config.yaml
num_hidden_layers: 15
hidden_size: 96
num_attention_heads: 4
num_key_value_heads: 4
head_dim: 32
intermediate_size: 256
vocab_size: 1024
hidden_act: "gelu"
norm: "rmsnorm"
norm_place: "pre"
norm_eps: 1e-05
positions: "rope"
rope_theta: 10000.0
rope_fraction: 1.0
qk_norm: true
attn_scale: 0.177
bias: "none"
tie_word_embeddings: true
parallel_block: false
extras: ["paired heads", "gated attention"]
init: "trunc"
init_std_qkv: 0.067
init_std_o: 0.0106
init_std_up: 0.067
init_std_down: 0.0075
optimizer: "adamw"
learning_rate: 0.00321
lr_mult_up: 0.612
beta1: 0.9
beta2: 0.95
lr_head: 0.00858
warmup_steps: 213
schedule: "wsd"
decay_fraction: 1.0
decay_shape: "sqrt"
final_lr_fraction: 0.0
batch_tokens: 8192
max_seq_len: 256
doc_mask: true
z_loss: 0.0001
train_tokens: 98350000
max_steps: 12006
dataset: "wikipedia_en"
Each number is 128 + 32 x the weight over its row's rms, rounded and kept within 0 to 255. Layers, rows and columns count from 0. Numbers have three digits each. The size before them is the row's rms in percent of the matrix's.

# up: layer 11 MLP up, 256x96, rms 0.121, rows 21-52, columns 0-95
# down: layer 11 MLP down (transposed), 256x96, rms 0.142, rows 21-52, columns 0-95
up21 091:162117154144121163148190084079086089178146127136172084096095138116177130083135088104081171176091092180129130098148129136082130126163165133143129077131066111166114116112107119111165118161144170106122124121096058183068119167072122069154104112109113084119171148161132102132143096123069114151
down21 097:129189159146095074131146115109114103126100110052142191162167145102058114160098088108187163112135143089122135122094097158152118139138143161127087140183150110105091155108174116125151099134167084192106100144089131073167168115130181175183141116135123149144151080083091114145084103137145073097
up22 116:115148132066115110168187186128127080062071107085192133154143124096148117091137105086139113152175174162111082140106100122158143147141174066140197120136157124147128142120151147145166065182098127113106086121149184124053189144120105103145148169085113100137150142115106146105149157118129154099
down22 118:137074179115118139100097154116164164142122098123133128135146169132123135141124128201172137141145183080111111164117098089131178011180131149104157180105117092120107122096154097086150138111120161141129140181137169081137110153168128179119141130169126143090100171185091113143167155108112076060
up23 096:146180182129142100084121122166100082170165108120184089128104156090158109128144137083196123128134140143150131131161142065106118125156053107160076083129139148075148132088099066054138066127122123156126122096135101139085116163155148094109175159093080135122088081126102111152074124090136132091
down23 091:153086094058143098088179069159158147169102126111103151162160150119103115139128147130197100115111086149113076107122063124089075182071158074177114137115088176105152109152087142126146162193133143077152143137101174094132089136127104146107122158147095138126135175124105121117098182147103069120
up24 107:138137135154118156125139125118141078167179126146166092132130138148180133124143133065166139131135164101080061134074125110136151109114145119158095112091102089135196186087140147134159089151119128103104125144114184122189169089104174122158123125103137123163113034173069045140126113087115182101
down24 108:094066111134147161117076115159082116096127134115141120158158151192151149138170138147135144118148055117146107111131111111044155155179076160156110151139133173152093160136135112121125094069121053142094108172147197108112101080171163156137143158163127154163154116105184154072114122135175096164
up25 105:135120162197106084134119129131152107106099138144121128164142080213090134137131143104112089159128138177169120116182142190165122105122072146143154159211088134108157172172149082106140193149163016156146160096137133101087134092124138159120110134090117117149140120152117168104137127113087115160
down25 102:120103117113167126100173188102076149177073106191080109139146171132160138071197097108154152080158102128093125116069109106115139077118140138111083094131127156148131079154121157032141150149107159165095137121117138142142113158101163153188126111096111162190127142117140130084095103128121110064
up26 101:056123192126093142115126163115153120159144166118138127112108101146136058101112169091167138165140110148172145171095072165134185110140116136135152165097153133133205122079094126133116114124177035157182159111170131122137123168140112105169154106115111116160151089165154089069117089073105147095
down26 107:114121115172123137078087155102074112122123148103175157097160190131144141089090071139149182109089120139126139099090198135135123154108093122108170135108127124165123141110152155170155142123093149136145099066091156163151202128115127162116041157133164132081109139174119154122212104190141163099
up27 105:101120167169124121189118140171097087100146214167105181163139173119143131152060119139120144132053135148122148164165102185112080121156091125140170109171118092160111125064168115181104113142105147181145140154187085155101190147135118117095166119151122103190158134121109097132110135090155122123
down27 105:168133092101125120150123184144057081135106103113065099136152084100093139162099193141136142138152080116112172079159122152106099126094098110081153140112149143137151134104100077114157130086075134133128100046032140178106099090107157188124125122087141112151123097123120108081138111084161166147
up28 095:143124078118158148147215105121121089097095144138160135107167108167112182058123126091097071109144143102123083162079052133131090063112130128148149140127139155158135093154135108142181102142131090134149161120137164093087115153111140082171168164105107092054144080195135163144156141100116163114
down28 096:132089134065138110139087183135160138144167112142072124110197159094160144200119145155113146162125162133186142208131155088128120140182114102121100097188107158108095110111126127134149074095130127136121108144120174184104045122113124164107185148173133156129124089136110168082074163164138115141
up29 101:160120156067133145126144124118129120142175162086077124121137195148125188064120108112149080131144181117096049141175096146130181099143117105109184117115131136157126178106144073113110163152109140167134126129224161146158165115174103079087153113105148075165126104117122166133143138103084181123
down29 098:166129113121079144162158179063144105157132118107107166143110089128120123089099164088112117146114129147206074200137104119107091111103121138124079096097176191084110085113190155092145068077109121114155137119156122120125123103136065081130153149134103118102162112150171105215137081145155139126
up30 100:121116123116082103178124127142143113162141144143098077110123119134097171130166152161100102130086165175053129158101089158134184122159124100122114078145088178177105144192148105164157125135141120161133145132167133094161195203175153085111125130133130064132126084145059170118175160124103174084
down30 087:089138134142119151148099094159086127161133090084122169176159117163066135076120172126110186168108110106094138087160078125113113088107171138054145113157084132113082118097152110121100104119121173067153189077143064088100129127139122157116107128165160087081165124123186110156136122193136101095
up31 102:163113173097112133129119109123139128117088151169121083107120148133081195137130081186139135147117152161109071139162123108175206152129154138155116125140146125182172112135096159154098122074153166085157135061147050090074193195154133115122114104156136094185175155117111098118148143124102142087
down31 099:126172074156159093154167093169112115089160092137154111121157143114131110079184104166158131135135138123105158112183106150170200144097201156064123113106140123090057118081172063124161115184143115138174131101071143130135123140116111131156117175143131154123144141138133199121097128183169092088
up32 108:146132138127117150147104118131137094143171207107202078165109133145134119123141130128165108103144246113146097115161149101191138117104127089124168108144121173165134153134109153146114145175146074111138187102093143189149140111099127130149178153103087139109121093147163175121063141116137187061
down32 110:119106151152145163090087085151085151143126104087160118143192100158097146111139181155121167094165108157129128108139109091074126156094126118137139192155145137130144117083195092150062139079151066098130143164127133128121161180162152179120198183179116119085122088152167131132184128081142132175
up33 097:139145140139072063134150131093118129106126214199115134145101151166091192120101133150149092109171119124112106136148124189107072176123168163185162155169150139131111147109112140108186120129118080085121119107130108136124100221129147132069101161144143093213093091147148110128104130121121133168
down33 095:133156104132130128095140137159155140117130121114116136189140181161176111212165073111153096147144107142094199162036201090106063196123123112107105106058110170101148084087140124121114117120136086145112139160074174089138114102121112131176109152191128152142149125119131149148135147111157119132
up34 106:127118139104085118116151156118188087109147171180105102181162070111122159101107072152109073165173086127080098092113074077132127155184145159166170098132142191110140155171150155161120118096144137104146094182139144138096114133061108099153163157133117083078154110120171078107138147151145181120
down34 104:183089075105094140132139144132109187083114124128080148098103133126132147109044175118115150078159110176200160183085186134128088145117103148139122107145112157108153125137171151131122105119123075173172145179177100127137109181111110102119179122121196095132116107095104086125145097115069075111
up35 092:151191168120105166152107132156161101130070169075116076139121052137126082101066092111100161117103085149139089084128105130117090105155151141099174103163102088181111168105107125176093091098099117091149147122123055107164132134092137094104206156143119148123127106119114103110080127094142098073
down35 093:162195086150184143098136110151089150132104102110136067101137125123101194202136126110149142105071143100131054053155113130153101126111123155105194155152120137167172166132171147111143141093148095172130119141155109168135117109132123143115118127157140156083147152153072054108179128091193120157
up36 091:143134080159147111168106119089134127155119102152128136099132128190101135104138137069109146122127204114112133128113147125175137112159051141096226087172127029130155116149124114111118163080095057123096126162116110187109162158148124146135124110077104050146173130128103140116142116098107097103
down36 097:116146173107161109117166144107065163140126154138101102156175086101139171086148197108141123138169125128144147127164103078105085142106053149095077128126122184100114127219128126109132159133144094094154139161090059184165127071149155131152176106125089129131154110093145162127106124168122184081
up37 092:180139130137105096111191171157094130043126147154156076130197114090150098102112108128154124150138169127109085193128155105134086133132095128143123104157137159174177143166122173114135141203078091124076141112085183156090124108132159169129141164113104126199206078140133105138122132130141117131
down37 089:124082151096149134110075145142151083107135201109103102113203157138079152071176090125128206115149138202124117136100126146099120081155116142150116103123138137173137145108197128185132118092125153106140095139180147135143095151178125181153147120151140189114127163178105133163176105130128184083
up38 108:129083160175111088156123132137073117224129188135156139131186106120082104127104091144170125204134149182143080198116123157095195127172148101175129128137129077153123093115127128127155138114109121147153146099109055128113117111115145081150140186079133134149111084131081155106121144107100076126
down38 103:145159175179137133129118138061173180055124134192144137147124120118134123110118168085164154099178084145153092169114147154102113193114111177118136164131109137102150153124106120117116079088081159161127167085201128137170108143096132138148157131149112144038151096158137146100151099152074182161
up39 098:136150170123115083096149113104204078116095121146134049149180110185118159119097133173167091149108094120140133113145086100116115129129109186147113124126078139115124104080176116185134149079103110087154163082167086072108129098136148128135167142167147195132131164132118163145076169067075128103
down39 103:135105127143179113083114098170055165149169154096165140169123115118077043178171144126076096100174095105123113160106115161118133104172137172165120150128153136181116148127143088124151147094128184144144162095145098133120100085116182148141185140121182146139190164166083161107120166108152094090
up40 093:136143163129122099166171108171133133151160176118188141186164112120045132036134158163074155123117169162094108110137119189079115115166123142191178114121124131164108126117126107173163144106138120179130092091171160158146105184089126106129128129072081066110098136158124133124157168112138153142
down40 095:099102119111107088181072163106173171109145130092122146105135176168151139132120189091084153160080065186119153130130198112204132160119134126097157150133131133099148143138091090143125079078112101113122150123083144132164101089153137139135160137185161090090145136108217151123062104144103112138
up41 105:148112169159102141141169196156100078126130133117091152143149189162128164080138108133177092110116130159173144084162120183142186123128092173134125133208109138118123098155126159149114065141091166144081103154183079165090082108078135093139193112076136092115159151094088102132105144125130091124
down41 105:146092140134123151125113133139104158146120118088137123090109118119167094084118128166145123029152136117206137154135148120183131168137128120133124212176102106142109108126121199148132128110081113082175131196132126110145134182097122115105121150107209099112126155130157089224157106175149139086
up42 098:107137182147116172111131132148149117147157180147091121115125126137164144149135101088104102135165124079159135116149106118136162173110155198113115118194149099085106200101109150160140164171150135110115156154138106155065119140067146062129139195103151110132174082115040163116134132073085096182
down42 098:145144114102133093066164191099102160157171099133166132136127114134147065111150160103121088074126193095150102135120057127132150169181119098126135122100061131115125183073122091118097127016113122123137072149155130095144096131134167137135156106138147148183168108133134130157141174166104170111
up43 096:158055126091153162159090103117142128139144135081144098130082134142121121120150139143143139107088121132133080163181106125124170092141179096128140110129031134228115160111157081129163171148082116113051160143168095086139145155145156169122170100104115093148133149185093148151123130178152126180
down43 100:125144108160158106091128169119080129116128123128051128034143126107108107142092156115183038106107186119097147113112115125129211097097101128088076134119149191205137164139162162117141103161153101072127139120168152138066116091127151135129134122130106130080136135121136114102130084113082168105
up44 091:131126126132115093179092100139076093120160170174103087119094120152185117133147110156104067149051100135133138134170055167152121096157087156110129119164151121169141153140085093097107129147091124143151144104150043082108099115195123091133152175140125104132167148150116063117067152170098135169
down44 095:155151171157100079173134179124111193119108064142156104051065122140114066074116103094154115099154130121130149144075155145134130113167124118141149148121147118056156125140152104155137164165163112127169128103137127052129181153126188165122129100119103151179101108112100133088147059146137105072
up45 099:119132118159088172097119096064118050162133120159080147085078125140139099148163089106121142106150149110136101145151089136122150153114099078130181159183121127122145189144133066112173130094110038123160108143164112215115147118090140091170189115076132091088129134180142100137120146135128133106
down45 105:092141162131137120127115161176054138150139153127188080078127117153100141118177141071134141119097104182111048150163118125128140113158130135128140163094098182120125126188120127132176151191062148121115167157137124128170143133091156192162167127136085146177130115152114137056068166111137133076
up46 109:162136116089128084128232201110117122109132174097129139088112101090125115081076105104136091112135144091110123122102076173133106128126086153146162090143134155124136100110189141092071116054172079156197129117165080132150076158089147087167161081121147131134143154165116106144101149116103138125
down46 107:123110115145131146149106114100127120112102098118193178145119177080041154204087121148087112099150131130168174120075155178143130198125109113150132121139177125085110124113161140167103138159066073149191098135178147179080102110108118122098128173141090144152122172118062134128123121147157086121
up47 098:127131136134104147155158138104118118157173066119133049168081182149189118132113133168122160141089136105115160140131140139103186166138127097183133183114050160127141153096137115141108154136116112205156144175189104136135143143151129170174147172136163137169083117194119067073147101102110100129
down47 092:114059116125105122138062125157137099091139123145118112081178092081206155174122106120135143052134125122155129084154141136153127058103112153118113105114073120107071107147144132132132115121145129067104177138102109199089112164088158120094157097157131151088093155045128117106115092161178154158
up48 103:128148154104162168144187089093123095119103171106114060124048077140092096116125133073130099138150102093100090173153131184145129114113115154132089080132123106138143147152144071140071164152112130122150169112117077103122173160104101057176158037132170128119148062156111141116101130121103140122
down48 109:073128140155174136221103128124170147127101142107151146103105175113180099156160103135159173167099107138120129144187099131143087134163164160170154148125115078091113106165143149119154079143165188186150093083179064142108161117117088119107122080179059142118129151124137115131099075144080114138
up49 113:070150174127079155144140179136153089084126124129128118148146151097048174161174087108131078151134158137122103151125138104134154104169130110203113102115119128174211165146150115112146140176104109144151140137130160173102200118130184120132159145101053088117145102125135067063082127133161120125
down49 106:117167120176139145099081078185073146108120156090124139076127124149104097198156147088112179073111123130071146106145145129142140138129079104143092150150136096133107153197101130078135144045176143082120154077127107126117114166108146148072146124115109088169104088156118202178167142147152119113
up50 097:185138124117136122077133164171169125135163117115127088176112111081121135118159103207124044120150132114145087104135122066195183188146106106186154121135139110132127142159172132108148184178129116108139141144130130137041168134125191158162171107131127100159090143121057097119130123099147101137
down50 093:129089178158150105076122119092144077093165108147080124089084168092179123141140157136128119105124115126075152133072128129102106118084129118085125134150112172117095130138149182074110129079175111088107143202103113192115131154158098126136140157164199122077128150103162076217165137103136104137
up51 103:138147142162138172192138148090067048066154170160167122118144127111138073128110133135106104146155166159092106123158082158119114035110098117149156096173153109150176113106067153124087062149062121127113094086151118033133156149121136115131165117146159108130135160128134134146164135146114132137
down51 111:122147162142159134073104139077166151112118123078069171097123143104113175131069138136131117130130130125139134141146082056133127084127167138121080097193168102157115098105139136132172126137192158133126137140103099200135162151173202099138151091147167123099111048057140083117111137164130177142
up52 105:115126120166135188147144117055068134144149098169096124122082165170091124107099141136126072104095134085137131107177094098133149124096105089099185141110113053144100155102209097091142144111170083179118173087096128135091165136127164080141134085114133092128166131159068098117098186127120147143
down52 093:097086082087170148134094107127124158070103116169142138119142165138114109126209074125094113124143150169136141148206129139109146124123173155125149164090114128099073104208091120047152149180168150153109182114166129121156106142070129117180128134138198100141099135109105105172106143148164103107